python train.py --n_layer=15 --d_mlp=256 --norm_eps=1e-05 --rope_base=1020.0 --rope_fraction=0.5 --qk_norm=true --attn_scale=0.32 --tie_embeddings=false --init="trunc" --weight_decay=0.0079 --schedule="wsd" --decay_fraction=1.0 --steps=8178
Each number is 128 + 32 x the weight over its row's rms, rounded and kept within 0 to 255. Layers, rows and columns count from 0. Numbers have three digits each. The size before them is the row's rms in percent of the matrix's.

# layer 7 MLP up, 256x64, rms 0.539, rows 57-106, columns 0-63
089:105144082143127204155118130117085149083147162167151154098178111154089161154117152095061137173139112147169114129119118137170133086113147150138156076093141180080103098173118075124211142125135145
100:054066106176146122147135128117131122133152120134109131105124119141156138193088079165074154076179109087090138123087138134139128161094178125143218121089133164069157114109134087176137136132146104
102:130085139105163168105130140106136112156090111142086042065166141084125150196142109123124157088106143209083104162154137207115121155127139090132168155113115135118122089167101117087161128104153124
097:122182099120131084178120140117117181092099085110182153112067109218138155137147109160124137121191136108111112129113154128153115087141075115163146173164176143116124160137114137127055141108190153
105:119115160111138143106148099189164146168121065124131074076157121166128143160131179159108143105145064132075094132139131138104135082070093176084134107169104134162091091142124142116117150084203090
095:123153103089145126161129138114143102149090124074124145096191101124145136123136110155176140127048139125150174076111175163142085119096168203147130064138092148165098081064163092130145156101115135
100:189149113121135150154117143121125159097054128147162138138150096172184100140136138118104171134139141131059075188104169145054166177113154077146068115094177144141145132110123128140145157129176097
104:162143197093116128116156150151081088095061113127127124095126157179161173117111093122074135061137117104119125130138124118117137137116084105227097150123165151149082111104104135068105180165134117
093:057105137133117151110161135201166139050091053168166110127095140135140138126099118175106094132116177088126145169167110156154147148100081140193126152072083114104109159121163142138118124139133099
095:137167141145099135151157046109131084100088129135143099165123207152148186111059140102129123101121111141106121139141149142121077129069117104140085176167091111182123115131121133078151179105100189
102:115156169123068086075161160156073083133101154143081120135112106066103115117123132115062132130141128175152134166120175144124113138142118116115159197112157140136130102097133179100026164149102125
105:116130103178130175167111139118116129135179101107092077156165128141149151162101114213149165104069064090118088131102073106153109145105108139131137145114127106122129076108074070105095177171116089
101:113130134166160066122087144172047152166126113108217096147180124133152152140100107137115101153129148099163163145164117135097098131187118151115083137151094186102162129131137161168161161153105179
101:184133116130151105114129112096131159112116177049144149093187156125157096121172111112106148078103157158170166118080147162089165182142104110162124110139138141147143122086165073081109196155094087
108:130110128139136104122190110140114180142140101157143160165144123154114120107147103082063063123169129202187141163117100133122135083081105148104134128149104127115165120100236138102155143169125171
098:077199156159086125151092102102113076151128143134157152129107135096100159115103192141104047143104107134148172122153097150095097126130070087113115120042171158095143113104143141122132118187134094
103:105078094103066060155068169134103216096114142141086164110140145121108111137153161162119080152123114077082091196173091122102146113149130113094094101087132135149115130136143123111159127164091131
093:141147120116147121045161141113146121154144149157163105111140105102147160122167119115135061143067108193084142104134073060129076177125140096143076098115167190115198150112110141101107133122120133
090:087101126096174125055149144141137165114111086098138119105170097199089159125108149142130096138122099149140146185137144059111123147147127133126180114139142072088111079100173198138184136084107153
108:105134082119103131149162165148169182137140162152120090114144166090126155127073155174126160100105077159094089149108113138108109149105128088132130063132167212127168104146190210140100117137110110
104:119115134160155100091153063143130151113114114128119143125184109107107194133114071147126127118109132139097123093137093135151100127064098096137131106144212196119115084105143068164064144122092061
101:128055137143175128160158099148093136099098134074165083092091131088095107154117166101133153097109135115117124139090173152129137159172101086144146126173052159084050126120182100081131137109153139
094:149084152115146147150097169084156077127156165140109165089159074123101143138158142126088165115164109158152107158154125110138125143097121103071178152146127149086072114067193172114152149199130181
105:136135138117143131161151146174103095079166102109110124129153177161135156156124083112089156115080079112102161140166116115055143121160176161169142165125133111136079148010137127084100146140150099
105:093117116118146110105142105153116067093134090142153137134201181114174107066103125039143143134181105119158177167112118075076079116152127103136161132127147171066113130128119154128118140142083089
098:129200093103166178153108064144120075192137135165113122142171124141097089160151121148145118077123141110153114125136194139071119130143076129134166109167159182162143079132133079154138101091151088
092:099102146154146164136153111131133083191116137179190154136108087179120141156106203104086144148174080111069133134110158115087109196085110149156083086106122143099155116136082159127178145111129134
100:125183077128112108143148149126097080124123130075166134124114076112120126143149113107156149078205121156114137121115148127172122105116104120163174126108099167138191179168108031053115119163130130
091:116149161148135110149141104155145099156184121147155166053103129099074130191098121129094167144105135138087168058135158160090069150110169081132125149083160138102151123118131120034128158136134152
089:186161086156165110183168139120084084189121135147090147109105103114163090135131069056163104141128099123122170155127185134113169150139100098132078100161140162086132175125120091089152097171145122
094:072130116177145141120095126182130172183093115152118120128115103154146136159127168083056116150121167142181165106156130172115151122063158122148183173134110134081089149080121151129150123109070067
097:162112108137123104167123028170105095169089104154106142120113172111111064097064104064097115081091125129113169140134150116127124088171175124122143127074138112140142060122097114113122104100167139
105:151098076116108114131103126103143124098127124113118125082139106144115222191083078177114163065190135084130216155163129089135160114104136150139128128136128144127135160145143174108077157106133166
104:208182111167138123172151121142092176187102142235144120160218118135109158073128120163128127116112143137138107087101111129103113147122096172127118115134133109100119085144117121100158148116075131
093:192129129118166100140066104150126168127086138139136202131138086127119066184136111153132096161127121120149151115114135119136136112120049178109140052099104105100132108119189133116190135138185168
103:137151149167137142154145124177133079176152122176109229076117058078133156130116116118120115096119072179108169125118146129143112139126124120135162155093169206159137154113108163128072105153126108
098:115085117133122099142053188114085090126158124097097137091166144205114094102128132134128120084121105124113150119162072182097096160139133080153145103111092161156150076193161109115124172108184128
103:127176101118118100035161115123072122149147113129137110098122161100169085045087128170130070167135115187045145100095098129134115116115131094142128113112145151070105106143142158100138142158119157
114:129141126119180130162189096159194166134098135123129146110149142154197131121088135145118088158180102148174186137118172145116068147159087097114123099140091171102186125185140154174108169109133163
099:084140139082125121139139113118126170111092117129164125127121166150158119092156115141077170196185121158085116114116145197154090171172068104095170123072128123150114078115206130132142089095122168
088:139160138119168099113177137116095140169120156056147188124125115103173157158184117105158071050107136160141109167172154132072138122104115129130138112133102124112176125060150189141153088100162111
098:117147104181081091150132116146085167176140058144102064221133117181154119152116135153136112083155087123104140136174095145086128122138122173096162124174122189107140123144124118145134075145153089
094:108145053070164118153210110108119128135119163131132143118122157159157118098117109066165110155119113133095144075066167107187134173095133169172131094151076145114118093086122120090102132182119112
100:153122095092098148118125158110089125118108101124077149074094155196051171121199136093095103186100188141116150111110186159139096092125077099141127098125084157101130137141151079125108138155115137
103:118140159087164081123101079124070161121131163208143078090138080150119143164166178121145131119171214146113152117164150161088117163100176135135147135115078125135114075172098138148097107109130112
095:112117123165193159086170134143109107119096130131133119109112141155090123170077094133155029091105156123140053183142120070144108111140079090134098185122090191128143125137113083109126136150150137
103:110155139135162069110119132149099123147145090118117139157127141166102140142112130091080141058159161141128113156125120151089081061097173129158165167110165142116119107092133069062110125092024118
103:056069130121134135052149181101125107121141032144168177123136143155093147165172161103097126129127121140131190119161124163120122134172075136099159128121070146102167106117125131099079116119106152
092:180140059095100083155140106105069143131165113117108142103091139118121128118133142112088060123107143144117133130113157157173128136096148087079077207161157108135123180072118192094091126112175128
102:158061084053119095175117142161091107065108092109157163120141117155106105110104184129158067131115091130119167103126117164096134180124122137097188161100124166147112156103158110109172090170164143
# layer 7 MLP down (transposed), 256x64, rms 0.144, rows 57-106, columns 0-63
079:147088210161097206129168106143150162123116130169165144128119159141129043108138148110094134106193134104067138145181140152151165132084100146135112151161131113124136153196151128116172163138152151
113:135150130166140101129156162181173107130081133135121121121160105096089128156064156108103172138124165122080147056144124136178146188107071182110131128166177190121094116111164127131171073169127115
093:154109136176073099171067149121150131086142094175111172142139120120121174135089127116171094157052143169109117161151078108149127166115148112142094094126132159173035135109085109109146081123154139
105:159129111185139127127115064116160165119110137127102152118157150115111136146099133116096099147057115128130216122147070126164128075075079111185105087160119094069102093119123140129083112064105109
112:083081134133150111083077141115107134123117109121132144113099159168110090121098155139124131087143107108092134198170113164121165082077144110066140129153079162089134062189176057138160108121116159
095:184091141125098158113113082170143076090095097093104127114087199123172067173162189160136087113140107167131102184155143165129137137200076084125114149125120132138111142138133098120117081145132155
096:096151080096141095132109204148135135100139183150091193105131176080125154155158145079164164138092135163202080163114089167135075153108147119136138186122140138118115131170123150112149104174159124
112:094181173140122117116079137140088147158092137055113188075115136106130095139147126134126121093092190153110131126111097138067186076158186125114131068130128172127141143101101106195094118118148160
093:147148083151161054124121141114082125164105206133145146128119101077111119111150105094161128117152099168112094181095119095150097112195102164100047149178134120112134202153123119133148121153165120
091:128136124128127126171115098104105198114098146106155170109160106091155127165068160088051146082155145111100066100090114146136157091095135045100149168132139111165101133136143140131195127167155112
106:113128095099175073149171162115156084168107101126147164148116092125052099140110122100134144129108127122088094139091130094176116154148124106149194160172120122106100131124171051172167209146134117
092:082130126115124157133178186092132135148160118112129127073180153111190098133145066131120129137154151153123143135112064092102095103086176125151122160153114178222103176128082141125185130157110135
106:123162094148171119135142087083151089104090106150129134105159123157127098137182203136095157153142092131069150154128061144123123121190097068109133200122140102145066078119146090131164117163128144
105:144157115133150127133107174157149174092128087153117190179111148091146166154149109113118128061137114123191189142080094138171118141171100135175147075150123152143085092103163067156134124117150190
113:149108101144150106159129136136146064126130113174119150146075122106192141137121144113155178113171128098137100100127102096074124109178096162176111135181133154134125141197058161187118051144136093
098:102170129142097144127073145178108107108152109082087111112146117086103150128133158130145097123081177094131123074132128101137121100117034131180122103193136161114123142156107195174184089110124078
119:173125155084144129132166090124116086128052123121205181145151141138149122092139113126080141158114136168127136083102167130122085109172145116150174095116128045140082061116092107192113123131131124
087:109165177128139155080154158081109159115100112098099110136126098120135095153094126138128145083145102176159139143137103080153172087146134188072111204121140061130146175120108102058169161141165099
079:073078086127154059149091088113172086147081080118120081138092137089125157081147140103159115167150134143103172108073154153164109139209127126107155122143111183151164164108104118096148138133153164
124:102089164130109100164114150154182122169104115114109148172102111170190148170117173118094129104094060185165111153103176108098179147089132149136069155142103139161162141170138114161081087128168153
105:112148097135152149124102108132201167090158096111145114070121155063092163146180107119201094111112128109147148117165155115126188123076156148166117145117179125158122132157083060181151102092124126
100:078163109163141167139100142157124204140121155130173140190133140087079143141157123098161110087142153118087109131083125110094146130102142153041145091147106125062186198109150114122154133156126154
087:094147091157143088102152073151064110090102148163144118157105119127138059076112122150204156130153131144142141140093088123181100169077102116136114150108088075131101125116157122127070145068155083
103:135098132102097133177151136135144093160101116108167119083094065127091121157170127047138152085113101110200110144071159174133131136132181130123115137166078142113124162158101132097163050131147169
097:142159123132093140108117162083159164115146195128105083136133096121070100175109147183126088138114150175101143147188165183180166128126084133128162143159117105122106129132106075125094102176075193
098:148098098073111077107145134140167151132102120133154117106153121098102159104116119129148166173093136177133164186079086113147108126160131129121119075092168104164163145095085127151078092123195223
087:123120136138121122107092182148121148083110101021129165137106090142155099155083151118158197056105150151175117129113131114110118100148166093111151092092113170159101092072085163173134123115135139
093:086109151053130115125133128127175123153091129197093105103133156150092106128116140124127138145133144074131102114155142192131119196129097114135072097126167063133090098080125151108152038152104169
096:166120108170186161143159120158161190116144182110117091148120142086162120080130117074175100097170137109173097109134119091082106101106166142124118106192143108169148157064105092134124076127083097
088:098125124130133084114162142102131133175186109157168081174074193176136118110159178172152125149167152120112118134145114149152084092150134084138121195128112133219084104123104154091136103133078140
087:134077130159153170154078183153136132144124151102155147139121158109144184126137125177148192155088157130203156164167077082122129184183113139146139134099116127129071134137158140133175127180190145
093:132100115092120145147110160118105142112104120060116126109081140137076146171144132197216066085140129126191145132053068162093128105141086149117084150117123132133092114128143105162102168098136109
107:096155105094077153143152170162086135105141129147165131222126107113159072064108106113137122135112175125092094102114101151167115163151152151165095096132181093121097070123121119168193158145120095
102:124158098148105131124113127098099125140100128106097162107067090080128157090140106073064177188133084123130160182163106140060175120138155123100119097141135120124132125093100211139145074119182107
081:138210097098132148110165144071097106153153168134131101152104105154154108119110150158112115126218153090141125155101101130102154173144187102143147137141104175200167125163087137063137133113085148
096:142159087109120118062128115106109120088110149162133103122153134100093168098117179126160113116172136127192131136095133113156166140198117155142119109122081092139163086201129121174127150152206202
111:131078064133188175160102126157154096094110127134117082072081130084175125113137174135218161107125154133106145156116169152137174157086120150098070164126127142180093152142111107106147127147108152
104:144123138099160126172169136146102141119064182108147177168127127136072137188138121153152093146133060108146134095104097108110118116124109164133130082123184140102179085126069130148144204085069143
119:115125148104144142088187110209152130152155132187116091168081146151088089148150080096113148078052106130173109100170142090126110179124124097132153086061113156139127172119147128109126155166113117
096:172163132160174084153131211121111114140118137101121122092187113209101137105164093173084131125102151096175179116136149087111141173142116158163109164129151109126117166098181188082136136125100144
072:159079093167085141192165122136135130189117140128137125101115159131089089093061136113139113137135172112085160099121086146134163096052083139116153128117110143198111168126056135085097108150105147
088:140140180093158149084161092157189106145142116147109146104082105092156163148125108124110098154125116163111048141166085112160179151148120125121198080084133113079107153137125085111057148118101085
099:121138122153126136136078151073122122063149118088133129135207064145124100192129153199152104150095089128101078112133128170119153096181130136115162082087126101182097132128089119125143156124067150
098:097091151139083120094071158164145119184126140069103147123070148152105109097114152137138154099114122103182136091157159152210115159104122151049154126090111205139151112126152079101120115143135096
099:121151116157161171079166131098195134126160096100147230066106155134121137157127142131155108105118090122163141128213152156134123124090120113082156175106132108130108110147108122165103189142133069
100:108153126135172139128145165096194079108113107149145127128133073074101173129132097136148155085133115194178213180128137110115077127123183140163125136135067104116114111101194163117106094130105116
090:094106213149119157101118135145166144113117093147105131139147113173164135166156106060185148096193101145123122146180113168183103148196162124119168089163112141078163172147133128139151160093123136
110:099115153110128139181185088179160187144133129081199107113153136155133088095045099100153134113149163116096111104103103125126074148091137164156152101100155147169105166136118157065118071129139116
084:158163117143185168108160146156135116193085146121152083134122156076038119095077131160124174128129128128107106129097159119106165088107153189121194095134150165157077094112153128104180144115132132
099:124170136156111126085164091155175159146146119135124162132172103209179161087132111156074142126106136157088091138163134130128165105096173111152128084169124128129128099136135197045123107093168079